config.toml
head_dim = 32
intermediate_size = 896
qk_norm = false
attn_scale = 0.247
bias = "none"
parallel_block = false
init_std_down = 0.0
lr_head = 0.00489
schedule = "wsd"
batch_tokens = [16384, 32768, 49152]
max_seq_len = 256
Each number is 200 + 20 x the weight over its row's rms, rounded and kept within 0 to 999. Layers, rows and columns count from 0. The size before them is the row's rms in percent of the matrix's.

# up: layer 4 MLP up, 896x256, rms 0.0518, rows 216-242, columns 128-255
# down: layer 4 MLP down (transposed), 896x256, rms 0.0538, rows 216-242, columns 128-255
up216,099,175,168,195,183,192,235,163,179,210,204,245,176,224,198,215,162,179,195,195,196,196,182,186,210,212,197,198,176,216,180,150,213,211,205,170,186,192,190,226,169,240,207,182,227,228,161,172,205,201,196,217,214,196,188,243,189,195,215,222,209,175,179,207,176,183,189,182,200,224,196,200,236,190,205,238,244,215,169,233,175,213,215,208,168,205,185,174,218,177,161,217,206,222,166,166,190,244,193,210,207,164,177,180,208,200,200,194,217,185,186,196,235,218,217,216,193,194,200,212,212,216,227,162,157,202,197,191,196
down216,097,181,169,204,209,196,208,202,234,215,209,209,202,240,166,225,177,198,202,196,209,230,208,203,202,199,187,201,218,220,199,184,202,208,202,161,184,192,202,203,185,193,202,178,215,224,210,181,227,200,179,194,202,189,239,188,224,195,201,248,196,160,162,207,194,157,208,155,233,199,211,182,209,176,190,200,191,197,200,201,220,186,206,213,195,188,186,178,224,206,202,178,206,206,217,210,188,205,261,210,137,199,188,217,207,185,208,196,207,180,201,210,229,260,190,213,194,206,218,214,189,166,228,191,172,179,208,226,191
up217,101,148,192,215,229,186,182,219,191,228,187,187,185,196,212,173,201,252,191,191,184,188,221,178,234,203,195,202,179,220,177,213,239,224,228,188,189,198,165,203,183,212,181,201,182,165,179,215,199,232,186,187,238,207,177,204,200,180,211,173,206,206,171,200,173,218,219,190,203,192,179,209,205,201,202,221,184,196,210,231,187,216,201,164,185,231,223,194,212,181,175,193,190,224,176,185,154,235,181,189,213,189,159,199,221,197,229,220,152,204,203,171,175,217,191,186,204,223,232,230,187,188,178,202,194,195,204,222,241
down217,098,168,193,187,212,167,217,169,200,218,176,177,214,184,170,207,179,193,232,257,249,207,207,184,200,159,197,191,168,186,218,179,181,213,182,218,214,205,199,215,185,160,188,209,191,207,194,203,192,197,172,200,197,226,218,228,207,182,185,203,206,217,181,199,205,194,203,220,218,212,195,226,246,217,182,194,205,201,221,200,212,208,158,211,206,205,209,225,166,220,198,181,179,265,200,206,178,190,226,195,181,187,179,179,213,199,177,189,223,215,193,254,204,203,207,206,207,186,204,197,239,180,214,194,212,199,183,229,220
up218,102,208,167,204,184,180,195,212,181,214,185,179,236,201,178,188,215,219,188,196,200,160,186,196,202,217,223,200,163,205,229,180,191,220,207,185,214,197,187,172,180,222,193,173,158,193,214,206,201,201,193,186,192,228,173,238,208,198,166,168,212,170,194,181,194,191,241,188,210,201,171,164,211,191,203,195,216,244,211,170,203,184,206,196,217,224,228,195,194,179,183,199,219,188,169,176,216,180,237,204,236,181,177,195,189,196,223,218,213,200,202,172,232,210,212,179,198,161,204,200,222,211,233,189,220,224,204,224,207
down218,104,171,160,186,204,212,188,202,197,185,198,208,233,141,232,238,185,185,206,202,194,222,220,186,187,165,198,214,200,213,199,228,162,196,226,185,268,180,204,181,213,190,182,195,202,212,208,222,191,213,175,225,203,206,191,196,179,201,201,216,199,208,193,159,227,222,180,172,178,215,180,216,186,215,244,179,201,196,215,188,209,212,238,233,204,213,216,218,221,222,209,205,216,155,246,202,224,186,186,224,194,212,189,234,196,184,212,215,192,208,236,194,210,183,220,215,194,193,189,196,219,161,200,197,201,194,207,210,243
up219,102,235,191,209,209,219,240,197,195,202,173,227,217,213,173,212,201,176,203,166,176,190,192,187,200,243,190,175,192,166,171,223,168,195,150,242,193,215,177,213,202,197,194,196,222,179,185,183,192,187,194,220,205,192,184,184,227,190,204,215,208,186,204,194,159,173,202,237,195,217,224,201,188,178,177,204,209,186,202,230,212,179,259,161,184,209,211,200,159,179,192,223,188,175,199,188,223,208,203,235,245,214,178,170,211,171,223,188,226,209,210,263,195,194,174,184,193,189,183,168,200,158,169,175,185,185,200,188,199
down219,108,203,189,231,227,213,171,218,199,212,191,208,193,179,207,225,192,180,217,221,250,174,206,202,240,197,234,208,192,216,194,213,194,209,199,242,214,222,198,222,194,201,216,240,184,150,193,212,196,170,166,169,230,178,138,224,195,180,176,178,237,198,211,194,220,188,188,230,172,203,233,163,204,198,165,185,198,194,199,200,193,184,180,212,197,207,209,212,177,202,194,208,178,201,190,182,227,209,188,237,181,201,222,200,211,182,195,189,224,212,211,174,234,193,204,230,175,187,210,173,206,228,249,222,191,188,206,206,205
up220,100,244,227,187,192,173,193,176,201,243,189,166,174,178,169,258,204,220,179,191,215,174,194,164,190,209,196,209,212,182,177,159,180,192,202,222,199,214,209,206,187,231,212,201,176,179,192,215,180,204,233,216,202,209,196,232,188,193,168,194,255,201,234,205,228,205,210,211,198,220,212,193,225,204,189,177,197,199,198,196,184,163,242,179,211,192,205,191,203,214,171,224,195,212,212,199,181,213,191,208,217,212,206,238,190,229,206,213,199,232,225,211,190,165,171,192,191,200,207,232,216,148,201,197,179,189,220,192,193
down220,101,192,202,177,209,227,206,221,174,225,173,200,192,286,214,146,198,201,175,209,190,160,195,192,230,213,194,226,173,187,195,223,190,168,206,187,214,206,168,213,224,206,244,178,220,193,195,181,186,228,227,214,205,185,210,188,184,168,225,179,143,185,181,211,187,200,219,231,196,196,204,202,176,188,217,236,187,174,207,199,207,200,209,179,197,174,207,202,200,192,219,206,204,220,207,208,191,195,185,195,212,191,202,210,203,178,194,171,232,172,194,194,204,220,198,247,215,214,187,212,195,180,182,214,196,240,184,209,177
up221,098,206,179,206,219,203,224,205,172,210,222,208,219,176,194,211,215,213,219,177,220,188,198,186,179,224,200,158,224,189,175,166,182,205,210,251,176,200,194,130,169,219,184,215,213,225,192,185,189,227,202,212,196,186,219,217,173,186,182,195,213,210,236,197,190,201,187,263,169,217,187,204,212,206,211,243,187,196,208,213,216,166,233,220,191,189,197,174,201,214,189,209,196,185,193,236,177,219,172,209,230,213,218,207,218,208,192,190,165,208,229,238,181,223,208,222,221,196,194,175,222,203,178,179,203,200,227,198,191
down221,093,195,185,233,205,222,203,189,189,164,206,207,171,216,180,183,186,214,210,203,206,186,194,221,191,234,199,207,173,209,210,240,193,165,176,208,220,216,181,229,184,222,177,213,212,210,186,198,218,223,203,205,219,177,223,184,194,193,191,221,185,199,232,230,205,226,181,190,196,191,169,216,204,230,187,205,190,144,262,197,197,184,191,224,222,192,201,198,178,165,215,185,142,193,182,192,184,201,180,166,185,244,171,236,218,178,192,196,194,193,214,206,214,231,202,185,206,218,198,189,196,191,164,179,224,177,178,230,186
up222,095,194,203,195,191,218,197,197,202,185,195,186,197,198,213,175,198,230,158,193,203,196,220,175,178,224,182,178,186,211,205,213,200,197,157,185,205,222,175,221,225,195,188,161,207,232,212,175,209,209,185,215,187,197,183,194,176,208,234,198,179,191,190,188,222,207,193,205,170,192,203,181,161,163,167,190,178,188,221,207,179,198,212,187,217,230,211,212,186,217,171,261,181,169,191,194,218,215,189,216,233,185,163,174,188,218,232,206,186,215,208,208,211,152,186,228,177,225,183,218,193,177,202,214,199,209,213,181,220
down222,098,224,241,249,204,206,209,169,209,208,224,221,202,177,199,242,213,182,201,177,203,190,191,207,199,193,161,185,199,185,209,210,212,198,154,223,207,217,234,185,189,193,190,205,166,174,202,153,190,202,215,191,157,183,238,209,180,181,214,183,188,170,190,188,209,177,192,207,198,202,197,168,219,190,154,205,214,218,206,221,182,199,220,206,199,199,198,202,195,177,186,219,226,229,181,201,180,186,198,220,195,193,189,230,223,224,178,216,187,224,195,202,166,215,205,193,156,196,187,191,217,253,252,202,201,205,216,189,226
up223,098,241,186,191,186,204,230,205,193,181,193,202,239,215,197,208,178,200,208,212,178,196,204,188,190,231,191,232,156,200,196,217,179,166,231,156,182,222,187,183,187,171,169,200,232,200,224,200,191,192,253,179,205,218,204,221,223,191,213,185,188,193,208,205,199,218,236,184,188,213,167,227,204,222,156,209,193,194,173,222,241,172,232,203,197,212,167,177,185,239,185,188,196,240,195,188,178,199,220,208,171,210,172,192,198,193,197,207,198,181,172,191,222,195,168,207,204,180,213,179,176,220,198,205,195,219,189,213,191
down223,098,242,186,173,189,210,166,215,201,195,194,168,217,230,215,185,221,190,189,180,169,189,190,187,196,202,213,193,223,201,183,206,214,219,232,232,202,182,197,223,181,189,197,221,196,210,172,207,214,172,199,233,202,220,203,185,189,218,189,183,211,184,202,208,218,196,208,195,240,189,224,218,219,194,252,181,203,205,208,192,189,185,212,197,198,215,206,194,187,208,213,220,177,216,216,160,202,178,199,192,211,190,205,192,186,203,208,172,172,203,219,221,177,213,184,244,187,208,185,215,202,154,198,209,203,184,205,194,222
up224,090,213,158,167,198,198,179,191,195,235,222,184,232,216,201,171,221,203,238,191,192,204,222,188,209,233,202,160,189,227,204,204,183,181,195,215,187,179,157,192,212,185,211,214,198,190,212,227,191,205,233,212,193,180,209,204,188,209,197,164,223,208,193,185,184,240,222,215,198,196,235,214,167,220,173,211,179,233,236,198,210,213,232,173,195,222,179,248,210,195,245,202,222,218,194,199,217,237,162,195,205,185,152,217,196,176,193,228,197,211,188,210,193,212,162,193,196,176,191,207,204,181,204,209,200,218,196,191,203
down224,091,227,214,163,172,203,205,219,217,203,211,197,205,210,203,189,186,176,223,155,214,181,184,192,226,206,169,213,219,194,189,241,215,194,223,189,207,207,190,234,149,184,241,191,172,221,209,243,204,234,221,191,207,209,193,186,189,183,249,182,208,184,193,205,219,238,179,185,217,181,174,213,219,198,195,226,197,212,202,176,186,201,216,195,190,201,181,188,188,165,216,227,195,201,186,195,210,195,212,215,170,197,227,229,203,165,196,178,220,207,185,192,202,196,208,160,183,196,198,175,181,207,197,237,197,190,197,217,212
up225,098,186,144,187,198,173,201,215,184,221,186,186,210,201,169,195,193,231,165,193,164,192,207,219,199,197,197,193,193,205,202,182,211,216,206,257,171,186,180,209,240,218,227,203,191,223,181,199,208,209,187,206,157,216,191,213,208,194,198,213,163,171,198,187,204,211,230,196,183,193,223,189,199,195,219,215,197,218,189,179,175,201,188,185,250,223,185,192,196,193,196,211,193,195,174,176,213,197,198,252,196,210,190,165,240,184,208,218,175,212,177,217,183,244,201,184,193,206,222,186,210,217,236,177,245,225,205,203,227
down225,101,205,215,220,194,199,210,193,188,169,199,184,206,186,228,197,189,203,190,189,240,218,174,197,189,209,185,216,217,153,204,198,187,220,184,238,228,227,230,186,208,218,258,187,180,164,168,202,206,215,238,199,193,208,251,185,166,170,191,169,217,219,199,224,194,199,226,197,201,185,194,207,163,221,223,200,163,216,231,183,199,182,157,210,210,189,209,218,184,213,195,183,216,197,147,216,181,180,195,201,191,179,200,224,208,186,201,189,170,190,198,194,197,194,192,177,228,219,199,179,194,171,179,200,217,198,207,215,219
up226,104,165,245,222,186,236,196,203,191,212,173,174,194,151,193,160,169,178,245,204,199,181,205,176,182,219,204,196,212,198,200,185,199,197,209,217,212,203,195,183,211,198,196,181,138,191,200,164,217,209,164,187,229,194,174,211,189,182,203,236,195,187,166,219,197,185,255,219,198,206,200,218,188,190,200,199,140,224,208,193,198,233,147,198,221,178,213,209,222,202,202,239,216,194,186,184,225,205,202,202,185,205,168,220,188,197,191,200,180,205,224,194,189,216,164,223,176,215,191,230,161,196,204,203,172,229,179,199,210
down226,105,180,160,211,209,203,174,197,177,189,206,200,201,243,196,202,197,177,205,160,217,205,220,198,229,190,175,184,156,180,218,213,205,238,197,186,194,207,187,206,194,200,181,225,209,198,205,199,164,185,182,210,165,227,203,204,180,189,207,217,185,138,189,217,169,203,195,233,225,206,159,175,207,206,222,211,198,227,212,209,183,181,175,164,192,216,203,205,180,195,224,212,169,221,172,175,176,231,181,236,212,189,218,222,221,189,224,189,216,227,199,186,166,200,209,243,200,199,205,202,181,222,196,208,211,224,206,177,177
up227,100,252,187,200,208,203,229,194,199,208,175,188,185,220,210,218,185,179,194,201,200,191,222,192,206,178,203,193,181,199,202,184,219,214,184,180,227,193,190,185,215,228,179,169,191,191,198,200,187,189,201,215,202,231,193,197,209,187,174,211,183,161,213,203,213,217,189,217,185,227,209,176,201,187,215,242,206,220,162,198,215,172,200,202,225,197,189,235,185,212,194,196,191,193,175,205,166,210,224,236,181,189,221,227,177,219,194,191,208,195,183,181,230,210,206,212,212,181,203,212,179,206,209,202,238,170,217,206,199
down227,100,200,172,231,194,230,217,193,183,237,207,206,162,157,206,166,222,203,205,200,199,214,208,210,166,199,158,183,195,230,217,181,225,225,224,170,180,207,182,203,197,241,233,190,179,176,217,144,184,209,171,219,186,187,212,189,198,202,184,196,227,194,188,215,222,226,203,191,212,167,241,222,224,189,189,221,193,218,218,204,186,209,231,201,187,200,192,156,204,208,230,212,227,172,203,218,249,201,177,205,211,195,208,169,174,223,207,178,167,213,204,180,238,180,195,203,239,201,211,217,221,197,203,195,238,214,200,194,230
up228,110,228,210,182,157,196,190,187,224,203,222,222,191,214,189,185,205,187,202,190,186,189,185,211,182,225,239,199,219,223,196,212,152,214,229,211,187,244,201,184,170,189,234,193,192,196,195,189,162,200,185,165,208,197,191,215,190,203,205,229,197,238,199,194,187,195,218,185,194,245,207,194,208,171,231,221,214,196,194,215,233,207,187,191,199,190,160,202,193,207,177,181,184,226,179,188,160,197,191,202,206,198,209,226,201,221,212,181,221,222,203,212,189,177,174,190,210,188,192,194,179,165,173,209,193,193,199,212,172
down228,103,187,206,217,204,220,216,200,236,214,170,215,229,187,230,205,221,207,243,203,184,217,197,225,186,219,189,206,202,189,188,174,209,169,195,212,187,190,182,208,210,213,185,197,231,188,235,195,209,191,229,231,167,185,253,194,156,192,195,223,193,202,197,204,202,183,180,190,214,194,237,207,225,203,233,231,212,186,229,194,197,179,194,203,199,239,199,171,219,209,223,190,219,211,162,185,217,178,187,161,186,195,193,192,214,192,209,172,196,248,214,176,179,178,203,169,240,200,166,204,207,208,201,213,203,201,226,171,199
up229,092,197,183,183,210,181,193,187,209,237,199,199,174,201,200,212,222,219,190,212,217,192,184,185,178,176,182,163,206,183,204,213,193,180,234,184,215,205,185,196,219,193,222,201,249,201,187,213,199,214,242,195,197,212,193,209,191,233,216,182,191,161,237,215,177,235,212,228,189,207,202,185,214,232,214,224,193,230,225,203,212,214,190,213,205,206,193,169,218,205,192,203,246,177,213,187,175,196,214,231,204,163,175,211,189,206,203,198,224,200,218,189,188,216,193,198,194,177,188,242,216,188,203,179,217,221,196,160,225
down229,094,205,213,174,197,186,236,213,236,190,188,168,199,172,176,191,201,189,205,223,194,222,184,208,201,153,182,179,204,205,183,201,195,189,183,173,216,224,193,216,178,199,202,213,213,233,179,233,178,210,200,183,193,185,240,203,192,231,203,220,169,194,214,203,207,217,217,201,189,177,183,187,201,197,199,154,195,207,209,215,236,206,205,216,178,211,213,153,229,183,167,179,205,175,198,226,184,182,197,222,219,205,236,185,186,238,217,206,184,191,210,217,178,194,180,209,171,220,179,209,199,190,206,193,181,197,234,172,203
up230,096,201,210,197,150,211,208,220,196,195,217,227,166,194,185,213,169,176,176,187,212,208,203,184,224,247,224,197,179,226,171,209,180,224,194,189,231,237,202,185,205,212,197,216,170,193,211,195,208,222,191,233,206,209,187,184,198,196,202,185,196,197,168,199,175,174,237,204,202,204,196,206,188,205,229,206,218,204,158,211,201,222,204,214,204,195,170,187,166,170,135,178,227,198,168,152,225,203,214,181,224,196,176,171,185,214,197,203,210,188,217,202,220,178,175,192,167,180,211,199,213,175,148,200,211,246,187,221,234
down230,093,227,192,195,175,180,191,186,172,213,173,192,215,226,210,193,226,218,205,224,212,210,206,183,219,232,206,177,205,163,200,186,219,195,192,233,210,249,173,210,196,195,199,186,184,247,168,218,199,194,202,212,203,220,212,231,221,216,179,200,187,176,239,219,192,152,205,176,226,187,194,181,218,179,201,185,183,223,186,203,200,215,224,185,237,202,212,199,197,199,218,200,177,234,180,199,234,223,170,223,201,155,179,221,201,220,229,222,210,225,209,190,192,199,193,218,186,214,215,212,212,215,230,197,206,192,251,163,154
up231,099,205,204,182,185,204,219,220,194,170,233,182,197,182,187,217,228,213,167,209,211,197,158,174,193,204,216,171,180,226,204,173,204,150,164,175,159,183,173,203,241,181,161,215,203,202,179,168,182,197,216,227,206,205,187,208,170,222,209,217,222,200,199,233,219,192,199,190,182,157,209,199,184,179,180,206,183,190,202,189,199,213,237,148,179,174,169,219,182,201,209,216,203,176,164,181,176,216,175,200,219,191,213,207,150,220,201,194,209,214,206,201,206,191,180,181,205,210,181,232,179,193,208,191,195,206,199,158,186
down231,100,239,188,197,196,218,185,167,212,204,196,197,232,196,195,232,175,190,218,238,202,211,226,226,209,199,185,191,169,187,190,188,209,182,174,196,206,213,212,201,195,169,217,223,188,198,164,194,214,208,161,176,196,225,229,226,192,175,167,216,194,211,216,220,183,193,220,218,202,194,196,242,180,190,228,168,221,203,190,191,163,228,162,201,209,148,206,188,162,240,184,207,183,216,191,166,213,191,181,218,184,190,191,218,179,191,196,211,213,217,175,177,198,203,187,215,218,204,188,186,210,207,227,220,167,223,223,191,162
up232,102,224,199,218,192,224,218,218,192,171,205,193,193,230,214,222,203,204,165,185,195,173,191,191,197,184,179,182,211,225,211,210,197,206,186,228,197,180,160,236,205,189,207,190,200,171,208,205,206,214,206,201,190,160,165,200,215,223,194,229,184,189,190,196,190,185,201,199,183,199,173,211,201,185,208,221,198,237,216,216,205,205,185,179,239,180,191,190,206,214,209,184,209,171,173,205,220,211,201,192,214,170,182,183,199,225,218,198,173,209,196,198,169,180,204,193,222,205,214,243,164,189,198,219,215,201,173,204,179
down232,100,162,176,198,220,206,184,196,226,165,263,234,206,196,220,231,202,232,186,155,226,223,177,202,177,204,214,224,199,195,233,215,172,209,218,219,215,170,170,197,185,188,195,203,214,200,177,215,204,204,259,201,200,214,230,197,209,207,217,229,204,202,234,215,194,197,225,219,191,211,187,189,199,226,227,201,203,183,170,203,178,181,203,211,228,171,216,171,233,181,187,193,236,200,218,202,186,193,175,164,151,193,199,189,195,210,211,210,173,172,191,210,190,199,217,204,167,204,219,241,214,205,190,188,220,209,214,190,219
up233,098,204,220,207,201,206,195,217,197,208,210,187,172,161,185,203,199,151,210,212,193,194,186,176,208,200,195,235,191,205,194,172,183,189,200,183,221,230,214,187,219,224,194,183,196,190,175,178,226,230,215,183,197,203,193,194,231,216,206,177,197,185,229,168,199,227,219,176,205,218,175,194,207,218,207,190,193,228,229,164,193,231,234,209,217,183,188,233,184,216,187,185,242,211,198,205,181,188,234,215,218,162,218,185,191,220,213,227,187,208,237,217,223,164,208,218,226,165,213,180,190,182,185,189,204,208,223,161,208
down233,099,210,198,179,249,196,198,223,212,160,198,189,210,186,186,181,222,197,198,174,199,150,186,191,183,226,204,210,211,155,218,199,196,212,206,178,211,219,211,227,215,229,215,197,227,169,198,242,232,185,194,187,225,197,247,211,178,198,225,181,189,218,181,198,201,195,210,213,216,189,199,221,229,178,193,194,198,221,180,196,175,205,224,208,216,194,221,186,197,192,225,195,196,206,203,201,188,163,206,199,194,198,202,174,210,212,167,210,169,194,188,231,204,188,201,198,209,187,191,199,223,194,198,207,206,176,191,165,207
up234,100,234,220,214,204,194,194,178,202,222,217,183,199,208,205,191,206,191,187,210,221,129,194,181,194,194,212,179,150,181,207,220,190,217,183,207,182,223,177,188,177,216,199,193,184,198,197,165,226,212,193,185,198,212,192,225,232,205,175,178,219,193,224,166,193,204,219,197,169,240,230,212,201,193,194,240,197,205,201,226,186,193,190,158,192,186,192,188,179,184,207,187,195,204,197,186,232,233,217,226,206,192,219,174,223,208,193,235,226,182,185,203,175,193,177,192,236,221,209,187,184,188,164,175,194,202,201,187,200
down234,099,189,189,185,202,182,211,219,211,201,231,206,218,213,195,211,211,203,182,228,223,188,214,198,224,155,215,158,196,181,190,197,208,187,194,216,189,194,198,191,209,188,228,170,208,221,190,173,225,200,229,211,180,223,246,196,180,227,245,230,170,192,150,193,206,201,186,184,209,197,191,211,208,197,176,192,166,192,197,212,199,208,175,186,201,165,192,173,183,221,213,205,194,191,202,189,183,204,189,188,197,211,220,223,209,225,183,200,195,210,154,211,205,217,233,215,186,229,178,212,223,188,196,199,175,180,202,216,232
up235,099,201,177,218,180,164,200,198,228,185,192,200,203,184,215,219,181,228,187,214,189,222,204,186,173,240,230,152,192,222,202,189,227,210,193,199,200,221,223,190,177,175,232,219,188,180,224,200,209,172,181,157,225,213,166,241,234,218,170,188,197,212,188,213,209,201,199,214,173,208,212,207,222,221,218,230,193,192,238,170,205,223,191,205,223,207,200,197,201,219,195,240,192,221,194,167,238,220,184,191,207,198,181,221,212,184,217,184,189,214,218,193,195,209,225,205,245,190,183,167,218,229,196,220,210,175,210,184,189
down235,101,195,178,200,198,209,207,174,175,151,220,233,199,207,219,172,171,164,180,214,220,242,238,208,199,203,193,213,203,186,214,191,243,226,181,194,188,210,167,207,214,179,216,197,193,184,213,196,235,191,224,193,192,188,219,207,196,190,165,213,216,192,217,209,227,184,193,208,201,182,203,190,208,213,169,202,184,221,216,181,184,227,196,170,186,218,163,196,197,196,224,217,173,197,186,183,174,203,244,165,208,221,191,178,198,190,197,190,212,211,198,191,254,222,191,218,159,195,234,201,197,177,218,206,199,226,166,184,202
up236,099,220,212,169,194,184,206,196,176,202,190,222,175,192,166,190,200,173,171,240,122,215,194,177,246,226,205,206,176,184,173,150,211,161,193,192,169,205,209,201,243,171,161,187,185,192,225,192,199,209,195,213,215,177,203,168,205,178,193,227,249,179,186,198,181,168,220,204,225,246,213,220,184,192,227,211,198,186,189,229,195,230,165,206,224,221,182,213,217,216,194,204,186,180,192,190,192,218,205,209,227,175,175,193,172,200,216,233,205,193,232,174,203,197,215,207,185,216,189,194,208,218,194,213,178,215,176,186,187
down236,097,175,182,232,184,195,185,214,203,216,188,203,194,179,158,185,199,241,198,183,223,187,211,223,176,175,197,200,232,215,188,191,179,188,205,201,186,234,213,194,192,205,209,203,196,186,225,194,193,175,184,185,227,169,244,237,214,203,188,220,157,160,206,181,180,188,184,221,196,243,220,196,213,205,201,195,242,214,211,191,198,192,183,227,204,205,217,196,202,171,201,200,237,181,212,184,164,212,184,219,189,196,252,226,211,209,204,215,186,159,172,204,248,207,226,161,171,160,208,205,206,186,198,195,191,203,201,172,197
up237,101,216,232,189,150,204,181,182,176,262,181,204,211,236,229,207,203,199,181,205,182,184,202,194,196,189,180,196,206,193,202,179,176,235,229,225,175,244,189,174,208,179,180,200,181,189,166,192,216,210,176,200,225,212,183,243,195,218,186,151,196,216,211,192,194,216,211,180,193,192,202,190,218,198,205,224,186,232,184,224,213,213,191,174,231,209,172,168,174,198,212,220,186,170,179,211,219,212,203,195,207,187,180,186,208,220,210,191,203,170,190,222,201,189,195,219,188,201,238,217,182,211,195,187,186,207,231,192,163
down237,104,187,213,247,181,182,169,214,182,206,192,199,215,220,221,207,214,204,224,212,214,206,171,207,178,200,195,191,200,202,187,190,200,216,196,228,192,213,248,203,204,245,183,233,215,157,189,190,180,232,193,187,192,202,211,195,218,212,197,172,200,211,166,176,183,186,194,212,196,206,196,179,216,192,182,185,170,225,207,187,209,184,171,192,195,227,227,219,175,182,199,220,211,202,172,197,178,194,208,207,206,257,208,208,221,196,220,218,220,242,183,188,241,210,200,201,186,203,218,155,171,199,195,202,239,196,189,206,213
up238,102,192,176,197,189,170,183,209,173,153,150,184,204,173,208,175,219,229,191,191,222,184,185,213,198,215,191,159,191,182,181,202,172,209,237,163,201,203,207,212,215,225,174,200,218,186,211,204,210,192,200,183,215,153,211,202,173,202,191,196,169,225,206,192,216,207,216,216,179,202,165,226,234,205,225,246,187,187,209,197,204,192,204,181,206,217,185,215,230,189,206,188,199,183,187,178,164,195,219,203,220,188,190,167,200,203,179,219,185,254,192,208,205,163,180,193,198,205,207,229,214,190,161,203,202,239,192,198,178
down238,103,212,178,164,210,195,208,179,202,206,195,175,211,196,179,190,183,205,177,216,191,182,219,230,222,179,202,191,200,231,186,225,177,205,179,230,173,181,208,205,224,211,176,212,178,209,192,187,185,236,186,170,211,178,251,194,194,232,218,217,202,233,209,198,202,181,212,218,212,225,184,199,233,181,178,159,183,190,225,200,198,214,197,196,201,181,217,223,171,202,234,214,215,216,209,209,177,160,200,195,208,202,151,207,180,202,238,209,184,186,185,205,193,170,193,189,225,200,200,200,186,205,161,193,211,180,222,218,161
up239,098,185,195,235,184,190,170,188,189,208,176,232,215,201,212,217,212,192,203,211,202,242,206,143,227,205,166,175,179,197,217,183,202,168,187,197,188,202,185,200,188,199,223,162,249,208,148,210,158,209,188,194,192,177,185,203,164,199,211,182,190,209,177,212,217,202,211,226,212,205,171,202,205,170,169,228,238,160,201,229,206,166,199,195,170,206,189,187,198,194,163,233,193,180,203,171,212,201,155,220,212,217,205,212,208,217,204,211,156,198,194,220,176,205,187,198,209,219,202,199,219,184,199,202,223,229,175,188,207
down239,098,206,196,211,179,169,179,224,169,179,232,200,195,234,199,188,212,181,216,199,188,200,198,155,194,204,193,242,211,218,222,200,200,152,155,205,201,189,194,210,203,222,215,192,189,207,182,223,212,230,210,188,200,173,261,151,189,194,206,185,191,222,217,215,182,191,187,193,217,182,213,197,221,209,202,203,180,225,207,210,216,183,162,195,192,224,210,198,201,232,205,180,214,213,179,178,194,178,197,167,198,209,193,236,198,207,177,199,208,196,176,211,216,243,203,206,228,212,185,228,174,210,185,201,176,182,160,224,218
up240,101,202,182,218,173,194,215,207,206,186,193,217,171,180,176,170,209,211,222,211,183,207,193,225,228,218,212,177,219,211,189,196,176,208,232,187,195,251,189,181,226,206,227,209,225,191,187,214,205,222,192,182,205,172,189,209,213,217,208,196,182,217,166,209,163,200,246,176,141,205,211,199,190,233,221,201,188,203,196,224,207,203,196,216,167,202,237,235,176,190,198,191,211,184,180,170,215,222,224,190,205,183,205,157,208,175,223,188,203,200,224,202,203,204,179,203,187,191,209,210,199,185,172,186,223,171,206,164,203
down240,103,213,220,214,190,209,204,212,207,200,197,158,194,197,230,185,204,194,238,224,195,192,209,244,191,174,213,230,191,206,242,220,176,203,206,200,253,218,174,206,233,192,179,178,200,196,165,201,205,234,213,204,202,185,169,214,207,214,184,219,213,221,173,205,222,188,213,267,193,201,172,204,193,186,218,213,214,180,196,217,225,163,204,209,172,202,191,245,240,201,154,203,187,200,187,197,209,216,210,215,214,195,220,214,202,185,207,198,195,199,214,203,212,207,227,214,203,223,217,242,172,145,187,226,215,190,188,194,171
up241,086,221,171,194,161,189,195,205,210,188,231,215,170,197,187,165,201,226,184,192,216,208,221,190,204,193,193,168,197,200,196,216,213,194,250,203,187,222,209,212,174,176,210,188,172,201,166,186,201,199,208,200,229,185,189,212,187,221,218,195,228,231,169,180,151,193,234,227,213,175,164,184,228,176,179,226,194,209,187,191,230,207,233,198,213,188,196,180,170,221,144,182,229,219,212,212,196,205,165,199,184,227,218,202,152,224,218,213,192,203,200,223,194,216,161,185,179,189,193,196,210,189,192,179,214,208,218,234,204
down241,087,186,222,213,217,184,191,154,153,215,194,152,193,206,224,193,174,214,195,225,155,181,187,177,206,182,179,208,198,196,197,190,233,198,196,192,200,188,192,205,194,217,200,214,222,196,223,194,137,219,207,193,206,207,211,205,202,193,178,200,217,211,211,217,258,191,190,199,182,209,214,195,184,185,186,206,210,225,211,206,160,178,206,217,188,187,215,177,219,180,209,195,164,209,193,184,203,168,200,212,247,163,190,209,209,213,179,178,198,181,250,220,200,186,212,201,189,207,202,206,173,179,203,241,225,156,204,194,220
up242,090,223,216,174,180,222,190,179,192,217,165,198,179,175,207,192,206,213,167,196,204,195,201,220,196,196,206,200,181,211,198,215,215,210,196,201,214,211,209,196,204,204,201,173,205,175,181,177,204,195,196,219,203,177,183,176,202,189,183,215,215,213,214,215,223,204,218,202,195,206,200,229,202,180,191,193,159,224,178,183,211,211,229,194,217,187,157,217,194,200,216,172,245,145,201,207,235,178,201,196,203,177,179,187,168,223,206,201,211,208,189,220,196,211,188,239,178,208,252,204,224,179,214,187,222,198,158,217,170
down242,093,185,238,217,208,190,248,186,187,205,212,179,208,200,186,183,185,185,188,191,213,215,190,232,169,222,151,197,203,186,216,200,200,201,185,211,195,225,225,228,203,209,184,199,211,213,204,207,200,200,197,217,221,187,238,207,173,210,215,220,200,189,207,211,212,190,195,215,220,186,193,205,190,162,184,165,175,228,193,196,195,200,208,187,176,180,165,209,207,184,228,185,166,217,182,194,156,184,210,210,160,166,172,199,224,199,209,186,204,146,199,184,198,199,236,241,176,193,221,183,168,213,222,205,193,181,179,191,223